Weights of a small GPT-style language model, trained from scratch on English Wikipedia: 11 layers, shifted keys.
Each number is 128 + 32 x the weight over its row's rms, rounded and kept within 0 to 255. Layers, rows and columns count from 0. Numbers have three digits each. The size before them is the row's rms in percent of the matrix's.

# k: layer 5 attention key, 192x192, rms 0.0834, rows 88-95, columns 0-63
# q: layer 5 attention query, 192x192, rms 0.0846, rows 89-95, columns 0-63
# v: layer 5 attention value, 192x192, rms 0.0774, rows 64-76, columns 0-63
# o: layer 5 attention output (transposed), 192x192, rms 0.0776, rows 64-75, columns 0-63
k88 128:146103149059103124133118145093149166078100135074141102137076177099137104083154094131161166132154135143103147122147144045180156133185071201154117100105116190088088225144170132116098126140115101
q89 109:156117136147066107158078117195129164067125084135059105107097061106079178147151093097133080144176054165178121168101110058144122134085149122150125099127151129148240133146089119138141111127134107
k89 097:214145172169137122098146139140136108113121112104065127116116128089150154142097111125093052159168063111139092110113127082152172168094092098173165135110111118125182126107056113136121108073120087
q90 105:153082159166141149108095163174089087055107127151080127147150090171133183127101078152121127113159085148142082071161097144138186168067125094156136135106163144112182115049103091177151158131095077
k90 105:197083171132163140099133167143132141100067152108103157126087130149156138119092135128140153094134104120096066082190104112154174151081120140211166185070110169161163126088060157113147137094114142
q91 119:143124100117165167127173175068099122080181064097060122131157133081159158123062113145171126165119179126143143120076112152123110102161115093125108117057162090100084148201109065089112167147131157
k91 114:104127097141172132111110154069085162126123113116110149137143133125097154090121125111164132142158212127114145165129078166074069163158157054055105095106130099113087166162124109150113206148134119
q92 114:132105069105135116080144111115145116167126099187135120099034170115135080150174156117137133154082151116097173091070103103119125118152099196106117095140112136115095152120145140162100111133139156
k92 115:129094084173142141115164097146104110164103091152141111132090190127134083125138186133138120132108145118126160133067148070113113145115120144157105083181118039072111098174174125150108114137105165
q93 109:156109207148104123117131120109071167109123120088101105133125058145120173123138115091096103095150147155105089098176145132143101087149090117167196137127176131088127097135100113091178082127121130
k93 105:156128154134090106159092112092138174103117150057100109171156047151083156113135125049089094105157144163086071087153124145183075057144123131160168135129154154133154139113134116090173109161164105
q94 129:125191152087091122183148162135158132126119151131096119135169126127137074080162098140093095107166137170124168150176080136184106134128125165147106160163085120150094114153090140137144110149131155
k94 116:142159185124142147133141196137144105107193137167127138142130164129204091128131102160075113140139119133087160153114144086170109146080086037123120172167099121163118174141089133147182142124090158
q95 119:133187143084160150198200120053114125135110120099121128138172140142150112066198104122085147090145204179113137175181127108133104172186134175136129149110111091114113108155117174135107134093138133
k95 119:111143123136094143198122092116097129071187103130163156152195180153190113068189116149090184084148204182119131168115161092135080200151143108085127150159133138130103178131183137091108137141140135
v64 118:142159106126114119160153054117153159139149058132144119167110133123159171138122100152138155131133167146084097182130163078180164169131140154130156129110067153126135132100177133116121122135111104
o64 119:137150093163165119118117078111088114147183075134141148154109162121164124118132121129144120093099112126089148210118173159084113122134149125138134086116083064165167146125086108148104087151128153
v65 119:090123151113138075111129146122121130121117184140122139133145164199112132147066152196109164094125101099121123050142131180076137072125135129214154181115141114124097116121142122159136106125143133
o65 132:085160141110096151086161202125108115130126116171155196148138145112253083112132158135095196119096107133141150139093116111126167167123155150104128152130085129128111116123141132143100164109140139
v66 115:140135111192111101103136112145070125144128050149097099134127132147150149134109144067138086169091178159090115167092136113136113164131117092097077111107068129107126120097162180142128107108135134
o66 121:158139201092064099167095095130140142104152097087104108107117061133084214096175108096106144139090138118128155180166152131182136146159146127170128069087128139115165167123107143074126110088164095
v67 110:098171083146142136083152144154136162193129124134155041107154148107096089149159186158121112139134138060095124164083111151151103127149126148134123099144197134126160103163109089172109079141166166
o67 116:107102122159171103155143108190139135091088161146130121101160142093129134113171152171110114145111129101146156118147105116104119158120180108087149127134137107124162029116110150071101126153148089
v68 113:151134150125169112150141139097103101158098125138139094120122139101088108150073124114084133131115139117196145109138144068127122113140143123130112111098113125126121111102118085027125116137120126
o68 111:100157160159174128181067083168149135164072119191124140130108161152073145186099140086140128080183167098134124149140136168109180156080111136121165188144083133092137141100120129161141069178096099
v69 132:089123140113138102152176192143144115133123131130198186084133129160151088112197139143170146115170088063184130078116088115148165122157092177139123163150184135117110130135126100111074099096121161
o69 131:117178132152117105083123214086148150152128187131123135134188115120202127151105144153118151193082064121162126101084156152111154037097121178122186149155180127115078139145141158106129132103109192
v70 111:132100093118156061126129111164099137096095199103105109169136121125105171155121102127102171162124121144112157128152150110171116055128184066143131118118117134155165084140072174108150112155162192
o70 106:118155189143154105181119110131119130103062148110117115080152113081107156135129138124145177145125160144146151148109109149110169136090160117161154165106105132162107110128114114152110115134097137
v71 107:130110186171129085121107116163153110202123129079130120211143070078155195188095153129101118212135125122172143130093136119141137146132126127113116136101206098091100121137117089082140092157117104
o71 111:089137120152139085140124121145089096091137167124149078133102143095082209134143143115113094125174153136118140107128133131206147098076091122133175199155134159135149160133133172106077091143159098
v72 114:096127120102130146111132049153122152147171025153163105109071117131103140188128111123130143115095168134126127159087134053085160152095155102129109096123111111111115140080149127108109113134093124
o72 107:137184156104153181133140108126138094158136127108120126169137119118113134132181136120133138110123140117116120154112118140135210138109068091166115131104067028147162140126086087113134086188170127
v73 113:151149128147121154131130077081166160119150080151120137086111143166106142090092105160115167100116077145129134131123159134163147155085117120125131082122065166136134121104148158166146094136110039
o73 116:152094068070154160115145142129110073111139091146148136136091155164195091129180177143153153127111081108092111139119176090092062199136140110121070053153090104158123073171124096108164139171116127
v74 114:083156146111107113107091133146125091141068157094144111121109112092084140156113135135132145130160126113201134114155087086108130122130091114147071146121197134102079172117139102110088137124172086
o74 108:088141152148204110160151185138162106166136164103090124141173150127068157137136151106134059114179209137136094107119070103090160122143080082113151172123149079122126115091105112115116105156146100
v75 108:100180177144117143160144132132099137156118118090135080142175127108122224133142118114112127120132120119102120145067117017107126138139127130122179144071147129121133133136114097147153114149146135
o75 112:105150113209169145097093130134120111133150120189196151133134211130137118134186132129167109116122150103089127127135160116158135198147188102114148187173114095128150099078168127104088070156116064
v76 113:108142156139137130178141174151148178126128128143146089161101165206094189163085131112143160087077048099155109058093141134120118142122107126115167122092163143151127096070174106080089094106112101